config = dict(
    d_model=384,
    n_head=4,
    head_dim=96,
    rope_fraction=1.0,
    attn_scale=0.102,
    tie_embeddings=True,
    init_std_up=0.0249,
    grad_clip=0.5,
    warmup_steps=200,
    dataset='wikipedia_en',
)
Each number is 128 + 24 x the weight over the matrix's rms, rounded and kept within 0 to 255. Layers, rows and columns count from 0. Numbers have three digits each.

# o: layer 6 attention output (transposed), 384x384, rms 0.102, rows 144-190, columns 256-319
# v: layer 6 attention value, 384x384, rms 0.114, rows 145-190, columns 256-319
o144:144115139172119080106164079089124116101149117091169106148123150126132179146145091151136090133148135137115135167116141174113096077146113146140119177121156099101133145118143127141075136108105139
v145:158102140101130129135113140125136161159104104077116133117128126083109122134144139152126088117109143148168147099137125158161166160151120111119146148109175154125103104071163157114126135099078092
o145:129132125095111116118130185147098170121129139170088162154123133155136119151124137088135146091142125155124168185120095137131164161104125113109136124093134130148116112101132140145142151119178134
v146:111119134112167120100111116120105101134128141112103148144174132111103149114109135114121150134139142130138125113158147132133125133152135124124140118115124128117122108124110122092140120130065152
o146:164176131130098101074152130115103160149131135173134146107158148171106086116133161087149092144165131171148140105081093123134134140147092119118141132165127129140133117139112132162124153147141134
v147:158142158131105041151172160155141129118133111119130133158097054129129132069157116165125124089061162106129115160142089135155124145148183086140137125139088110106129174107160158107135103114140106
o147:130091081145102175138147094093141130143131081110094134150143100127111127141150138103159126105135103159144131136116112170144182108131130143135109101146184068133096105131084108129103147131124158
v148:143142127084116149112128150100084105117142125124165166129140170151150100119119134113161113152074117126141061135154126109138153117139092091090105087108106112134097098123105135112103139103109135
o148:108126146146121109114142153111083125143147144115118093111124115095117134120184113143075125121112175118164159139099135131143091143116149139136162150111113141096126129167089094124139116144156126
v149:110094135154141164172146110130153158126113109121117167115086131123119136120103140126158133134166130122129125112144110106137132114129109137138147165113147149172133185124104137119183150117110137
o149:109107125141165111098099142076129137107129161158144089131129091114143147116115134104117135106117132158132093148163127161122103120122161118101103095128124079116087146155132109144144121148103112
v150:108149173124130106091117125122133102158125119099136119160151108120134116127130127125145140153105108133147133107113046122125087149146108165163144137090107128114149142153110113159100077108089184
o150:131071146125130120150099171068152154120141135155184128106139117147165083139112141157138142071131158092118127151125153123132118155121098140078116121121095145126100152137139111114135105144129118
v151:123048132125148147109128155097126116107161154103108138087127100133119110115129163116134145138140079140163126125146160118114093123104127098167165091115125115091116122132131128126133120102140130
o151:106176195133089125126122170134127118148131118141150164151113079113122148107108152141129103132154107124155135112123100103154121159133101105139107106173173135109161107129130089119089100153115138
v152:155130142156147126126117123117143115115123154089133166144080139135180154144169160130111135103100108115149086131120103130141141085148145100110153118139103074146132159125125112123123134130187140
o152:104156148109115138134148126160118107141126116134164156104131095178185136131107187160109073147122135107113137157145127135085143136083139131073167112087120095136100117157141150135122128111167101
v153:127103111122150163119096174153129155102150165163127123140139114141132144142129105143169138122119163123127146101134168132157138122104093120135154101148064090140118182140099129123084087104124120
o153:126125153072163092143152120069121132139145090153094077121160129110108104097101140122133147100117093108116128147116124153112096116126117103137126140114160081129097151185140113105148130120131108
v154:142178140128131106136142093103099148111135107106123143118129116138148153125120148100093120140135087123157078096136087114134138119157108121130133124108135120109131110083159113136137114102146124
o154:089144110133134144107121113121141123140124087140132129106142103159093168119129115117147158130113104112128109115136159148113107179155103180118153131129120156141116145126121105145117136101104156
v155:106110105108099101135102137126125130167159140111160122106153132155125135159152120120124121162131137118116115121134136137149128148106126127139133113151140126163150107130166119118122151132126137
o155:126137114157111102148174148128179097074131122148133141116120120097095161150140099157142081149132133143173113151115155115105111124149125166132118138163108123115119154158137131139130129117122111
v156:065105176114101114126128132162154120118082149116115134143124123143112187094136124144148139134138124152148125109111118136086107110122121122182115143122128095095144176127150141152125096162146142
o156:107196105126128176123123137116121148126169136113127107147167135126133064095124133128140136164136132153094078136128141136072123107137095096101106134125123104147116128105105176126151128125102117
v157:109119161152101144134099088089095153117136160108148102123176163100110127100104108133130164151110091128126127128173106135095110152099112132122155151103140159089142128102161140124111142130137161
o157:091124161089145117109091108128132112122160085120144121166124107130100132117090108139117170110128085134145149090109137157133154059165166127116132129135109134125127149125160114111130167140127104
v158:080158119125138108101114124098152160132082126091113137104129143123149123108106121116111149156138114128109116137122150130109108125142146162119130113145156116114155123151145125133145112126154104
o158:104121156092108114170130145097098107116112110135156162143100127129165179129154118114156097168111127139160096105147151125075087135138139107085153122116095117161133162121132163115161150129104132
v159:113126104123123134131110136159131129133160157131148127131115137149116154142130136087124114172117105122100072119119132130133130156108125122149128146142126136122093084100191149108113105103090157
o159:127104131171112126100099121118190126091157139127150125124145142126080087107130157102174116147118113128099160126120125119115157184156097121124147149101145179160119112102155076136121152066180105
v160:135123124121113104124120126134146153151116123144118123147128108113162178153103117150114150114148116134129125130135114172110124124184109142094138126131139162153115120124153131096098117128184133
o160:145107160143139129158127150160131103142120126108095113120122143133123121107112152123140114153116146126103104165132128152135144142152145130103145092138140096136126090123124122140150145110104091
v161:156114104145097124126163124107151084130126152083121098133089116141155124103127138103111130091133167123146117131129115118195136113121146116135141146150115099101113106100044108057125097155148154
o161:167078129128128125136153101088091172139161137127136119084144148127156179164101122128108105129133131104109092130173150141109171129125084106109126165129137136058148163169160136125092130098127164
v162:146120096092134117120129129099113125128128091107131129146131168137105112103101097113138107122121132076131123118120138087159117130146146119147121116136072096123137159127124142090094117134140121
o162:147155140125191136102122110105147146119113125108115142124143105058149132107142090145135124118145089131080140143133102134121131132121134155102123098115138134087137136097055151166147113120139117
v163:117131108099143149113089143143122091122129133166139151119128095103090131086127141159128133100155150099130127146146113141105128117117122135164130115122100143114166140110125133108098138097161079
o163:116145159129127056132118160158117140142161153118172137134114106134167118135133180119151101098144165137157104119104135109154132104135131155099116132138112093110099123155085102092156087104097136
v164:096151084166085136144143156167108115149146123114120128145109141135111119115129134125135118123154135136114143133161152159119096119080137153121119146099161086104150100116167134145140151108119170
o164:086095121166109124101132094135174126077143131149136112089150119136098143137116130115148103127083126081093111129100145111147133111122109089140123108158159098126166106124127108150118130133145147
v165:117129129104132156125183116118124116145177167168131109103134114121146179150121133091173148151154147093139119155117142131158126156100135157146110120112175123152166170115145142120128119143202135
o165:112126102145114137116135111092150124129115129142121126122114148107122073112132092129142099140116138148115151116152093123120094135133164150118103124112108100114141091134091110111125106121091114
v166:126111125131091146096093152133163127131090155155129111085141154119102130124120156151108132136163204110125162095109179112139123129091109136142107124156098129130120168140091137096088162134127136
o166:125174131111127143128133171145097150122140144161096090132131168120120104139092125117166132118120151149114130138132109092164079118149114102138140180144146119163166141134128142128141135091121134
v167:111119111172138145127138127150151119131118148081164117130093156150136108132080183104164102107121137139140156166142065137119114103120172147147114117140118161133133105140116143131113110153151152
o167:123097107136113121125107130126108116145089130153106118116076130146141144162110111134121129108153118104117113106146137103110152137147118101094120102146189149135119111114107135123149148123126138
v168:122141108138194116124135129092139110172127111114132098171154108118121158146146110120102132153142123099091105172124150104150131145117183146116134111127146121109123113148110120146105153105142127
o168:132134133078090114117097149142134139124167118114145103093109132122162162103127148126139134159175121136115073125135173130125113107112185131107128136160138153110116126140122111145145156113118115
v169:098122146088152112148115153117123158163110139125094117115134124126100131171105082127137119142137116153128121134130155116143162130095138160128118090159130148159102120162136124139111138146137141
o169:117113141134152138161135169125128107107154108143131109120115138192118160148145116119118120131143185135128123139117100104084111123148147092123134141134122124145149087074121135115144158138095124
v170:132161140063129138112111187110105150132167134154127143131122136159102101155170167126109111136155126113113155109139113116150097164144126160123134110097159114131114098104134139106157116141126165
o170:092122168178135112157143146117160123161087113135137100135103142098118128088114095133135125111120160141170135133083170077175176134080127072123125129115131165131124174139107147142159116116134109
v171:131117114110122142138111134088117126114140133096136098130137112126121131138148103121165116127115117120132150154121082107105114134115148110149135123148146067119144133171125098139099134130151155
o171:103130125110081139157136165157105083137109166161164154144119108072147086114144128154108157121132143080098116132125159141151131161134106176099121118152123094146125164125147125117139158147123169
v172:114111077195153132153142123143164122146148105106163126113107131130118129135141106090102097147152133117116117153155146161150153133121141146098106086149160125157061075100133144111135141102097156
o172:123156147112110118139100121132103111122079135112092124145131128134120141120125158096080101181106155127140121119109119145116158152129103128171138123127151112109130112106106097196128121092147136
v173:116082088145155162192102131092153108114146144144130085107135132141140151116108118103123085124145138094097120101122131153149104147120101121123132089184167117162134108120122157128109114137089094
o173:132087167110099141147109114149119132120079152155116142116146149124117165135168146096130132147089137148125105149155111125130133117099118129095127123125118109124089126137111105116130164108151122
v174:140139113134151094149122161089120163129130101162151147148138141154135126119113126163127154087077140143092120130107123138141111135140104099154112109130134133146140127113135162106132094114124141
o174:090087100122092116120182126143099110130098162100142091102122143144112061130166074139140138183106130102137124125096112066126143129127134151153154118123164097137106135148110126164078181080139130
v175:130082129140094086129111131167095126101131121117151122172111111124095128073148130136139140136139114138145161157122118101130126143139124109078118135122135114125157143145139108110118089147110144
o175:122126139135143153181110117094135143136153111157115162171160131166118101132092111104154112113090156126131154119105115133111154132128100129130110138087104119133113176113144164119093097162118136
v176:106113170124142140117104152124111103112144164109128132165183122112147120140127120129138126115132094116125078093132135099104131119131124138152132103126116107097099136166091137110114159129142145
o176:086158140104126155139189125120102125101138106135177141155099124115200157085111173128090127158124124154132122162108134139089105121097141144142099127112115152138159168134137155115099129111118127
v177:170126141112128151125129109110114107076145149115111130154117107120189165152080140134107144112118075118138136104113177140134114128146128103171152153127103129126123151179107105157141130112140159
o177:116150136163136132097105127113206123137129126163126159163118097144101175112127119085098171116103121106096084144147118140141145128100127117118133132139128121108119124120114114126096126152119134
v178:165107146117119132128096087089142140104124117140138131094152128114155150121143134144156133125125105145118110080164142170129153129153135118146159111122133119110130098133130136153139104133122115
o178:154150122124148143104095139114140124140131166077138073122104138138114114131120126110124194148140163163144126124077111120149119121117141135107114149139125134152100074136115146114121147093168148
v179:147105117132126136128131118147114152132104110099155125081104151145113102177151136139112123127136127114066101138161110127127113142125116151131095130155107104112157142176126096146153092141160145
o179:108146102108140137136116106111144137150127123090115164156102148072090104148111143116123143179141157117127100112098139085119108135173123147155179074148132132133125158115136121111154138120158150
v180:107120122119168124135135169164125135126170112134107159154114103107153105151115121152132130170135113140118138138126117144133116123093140130144114090107136130114104115117148132135173136145154124
o180:152126122132128108095111114143117109170111114150106140132185135131093156131109129118132116099144170114139175151116149095086101205141132127095169169154159131182140137121101094146165117142130135
v181:143105137147124126157126135118129120128100115134133118157127129116109114110073124145130111125146133146143158109146147121155131143115151118136128099136128155157116131150118128119138151134100120
o181:171116151114145119176107137119139074124142123157122120110132125119142120120155124148154121090124117148154106144108118104168182093141099093118136098085088189123153118140109156169103145115113134
v182:130161118139134116116134119143153159120117082107109129128109092140139121099118121151116161183157093134132145181105131118099122118119122154101111100112150106149135161116099126163118133110132134
o182:130130176135109088103136117076113055105123155114091164123138092163109133127127192105103134164151136115132101093141124123120111123073135120131148119155120156132151141136143138113157103095074089
v183:148149136131146120135134131103125154107136114148133075124154148127164117092096139123176082115123139101095125160130091119155206132140166124139131130135139111106096136090162122136158123117076119
o183:119099143135114155157112109135118118152104123141105137108120155125090122108196113102120119145112131132179143131122105145177160154135150103123108141101128149133140091123143137139137118145102116
v184:158147150176083101185103090120166088133079118110139088168122147101156101062133193141122094128159150175134158152185117159163131144156137118137097135142150136108108120127105161133142160126141147
o184:139124133128154106060132150138135165148121120098125097137105095137126128122137107102173126112176172116161127177143102093124142143107138124127151177078107151100140106086133098108107120120152099
v185:132113144147154139118152103136148143155146151146119112151100139133100102114123105120174150106139099115110102161110156101141168140126167128163145110110101202141125116119116154094103136102104123
o185:144113101129103097128123116095097117094119087090125091096145097099132131140139132140093109168117118133135141167090107147113144155139129076112102130092136092123129111138062131063063120132147136
v186:123138147130150130122143137134133111119168117118110126130148090112143123175093070115147117113136109110106112145157108120148137160166119124151119101138119133180136118159143144132106164153125162
o186:092144125081106132143174167132112154141111122142145111129123156150129111128145140142119098097141136159090165108129129147108119145084103116127118152102124196103168147097098128119152124160147129
v187:134142093117132196115104138121145110130134092161155120109125170141139150154103109135143131148142150121155127129129118102137123090106089100128131128110061115146106123110122109118104102143117109
o187:155106152111108145112124098133092124143106087128119108137150138115121117130173134179144167153130144140138132139109106121158151186091190127141133149120161160131202150129125139122140131127139093
v188:084144124160153127130157122139155156107134093135119102156148112140142130167134108139136107139103158120117118131124107159142127128147136126155126113118128147139129136100140132139153113187105128
o188:116149109183065126101130136136127116117082083103096138130148091095105101108108125123141119141166106173179141183078050158107125152123117122096105142138097134143111154103154094137094115142130127
v189:142133100117116143118131172146120147146106122137145140153101121122092107120132157143157111053095120111110119099128144110075129112130129141138118107123123112148181138079141107122137112111108109
o189:076128147197156131174136058135113125154099102129144089146136142120145095155152102147124115162119108142124114157114130135129147106134140131093136142128136117113117147133123134140140118122160121
v190:147105095111124110124125128089148146132120121124101146131148195135148122146103127124156123098121123137128140142108111156136133155127153156174142125139134104111142157108093118095102119159118128
o190:133138133134119093112136077134149143172110123098171109139140111100137144132129106113131148131161144151113147141107138099133117119092142126121093110143157123164091074125120144155149109098112142